Weights of a small GPT-style language model, trained from scratch on English Wikipedia: local attention windows, skips across layers.
Each number is 128 + 24 x the weight over its row's rms, rounded and kept within 0 to 255. Layers, rows and columns count from 0. Numbers have three digits each. The size before them is the row's rms in percent of the matrix's.

# layer 3 MLP up, 256x64, rms 0.232, rows 241-255, columns 0-63
107:108095152072144122101093095162152157143163177143124113111128127129120106094105085119146104117179136076090126135117109135117127103143124110130148127150117108091142128152142101119119092143096123
108:099120110109092122149102143111102111140145116148075120140160134095129123097114120093103165112135139135148170047146120114112128132152136151134143108125147109082146153102121109079101112134130101
093:146101152104127124168159135103126133129106104103088136147121141114128154146148145055102096140163102122140159102118115137104104084159144101183120123110111115104130104122173087143138132132132137
093:117086137117111138153156121101124098149172170132118111158132136135134128113150136095114095094118130163134152131161136103092115177117103130172108141090125115160156129117127097123114091094071121
102:104122137114164108130080106079161125135119121146136098106108140162120139138128127101097117121147120136136166086128169139131134148072093141133127133146126135149089190111124140112097081125104097
096:126138114142057150178145098104075127149135131120097134147134163071144145120129095121093118136123125147110153114122118127088122188104138115137103127160142117103125113127131086114125151113137155
095:126092127146106162123096129098099133096118079124132151137134127121135112121131116126118109090153083124142160093111128079097153112147126133076125095137132152080171133161129141074107119109111120
102:164129142073137145149136083158106094133126110125133103136122183143104155121089116098146122130163123116158135096131092085142129120117104132136112188142132105144137164115130129104151093170115121
095:174079165135096060131099089109171132152140112128137153115130117138146157115141165087087116142115163124121139114155141115156138130146130129117111098162146141160084154121126125120115136146122155
105:111099159160132111104133158166133069081105128148109138159141134085105143097149154151154131127105154106108145146138134125134090124125144132164116153133092090163120140143155157085134161121150127
100:143112165057113139132141083116177114124151124105119158131134107158119130103156115155150157114127133132161120122135136080116099129117140129155158129131117135074178117124132135108111128077087121
106:127148134155114102141100081124117114123154107112098130095130158121133147114158136150107115148182103119153128139083139141111130138153123114147160101084085172124110169098145094138120142112088166
126:130128129144083109120156139180139104071179096177131091172145116116140145128139110116128095148146127092134162135119135123141125111129165126094114167095109146113159154157131115116092131141131127
103:156133133105127124140136147135101132107156131133106123120168117111095157095145118115090140155106171116112096095080111123111096121133169107117082128075133120115172127102163119112160136147089094
108:145138128098081108119143138111110132135096128122124138154119100139146125101146157091103148100160124102156138106124139132093085085091130088135115127144145078090137127068135087108094123112121108
# layer 3 MLP down (transposed), 256x64, rms 0.222, rows 241-255, columns 0-63
110:127143136112136122164125117158122118138090167140178121127126121127144111114075134113151146126117108121161105192128124134119130118117127159128138101167149175103112146150165148172135083095174120
100:130111139168121127141111122104139164122147100163138127118113122107169117144174092182141138131124116154122135163144127177111114124172122101135140125129115136148104120129091049151092157108126111
093:094135121146119159088107130128129117120122137160102155128102154128131141125063112103158100157118097108120119101145129152110093123154110130142141158121115144137159110178122054137156145107168138
100:120088097127133115176134152127099114123078161112160157146140142131086118087136129146158116123113136180112095173140152087120130152138098151110117136123124121139080109164146106115106131122099099
103:126131082144177148133146084135123143163138199136123136136169131154133147101158136136128121120128130129128169149135141111159071135138113129093096190157122158156150111124116147135144116112133124
095:141106106132178146108148144147157114116125113148161113118122112065127148139112141151171123149150121099160110106156125090120105141120137128121180116092101126111100182154101133135097097109161127
095:125111117163140121101144118149141113118104110128085116100135110144094118158118154121095131156144142139111085113102113082067121155115130174104091089063124117120110120102114090129125146140134132
100:165114155100127151130124111115153087110159122110167107128091145120120132169115112072123137101115167115140085118129128147151135095142113105168101189140117119138096096126154111099165118115142123
091:155114131127126085138111118153129118081118120142147167122105115136130147103106136080129140131162160145149159140161112131174109112078195117122141149155108170154102140117079110130118142130141130
097:082128130137130113134141102142113117124082115107123104173101105085106143124132113161156142081132099124100131157176131140125116119145100138180115136106152144145100157160109137076140125138166157
103:120152128093151135120160100108156115120114109145110136136129074155115151135164114174140169138178159138105117153117142066127161177109110118097125105175139130123138127130098130104153149115137128
109:072191135136114134129121122140149152148107100095097094134158125095091155177132108157120128112136149112114095126121160141108104113157135119085123082109127097123138144132151102107164126122146153
109:114175132158092153163135098131122119152143117121116129155133118132119151146179105139140125154109126095137142172105132131148125105156129148131155141131132111099146159174116134192086167095159159
104:093171116128147120122129143108133140097145104103102153156112141149077125121133085153120102140139144178104051127152175185124122121119130153114095125125102130097129116107136130132128124126128161
109:109100127148146061113067133144101131153132115131126155113101113115097126137141135108155188151144116116119124131136119094089113110140119108084157086146179110138129100120107117165139134143112112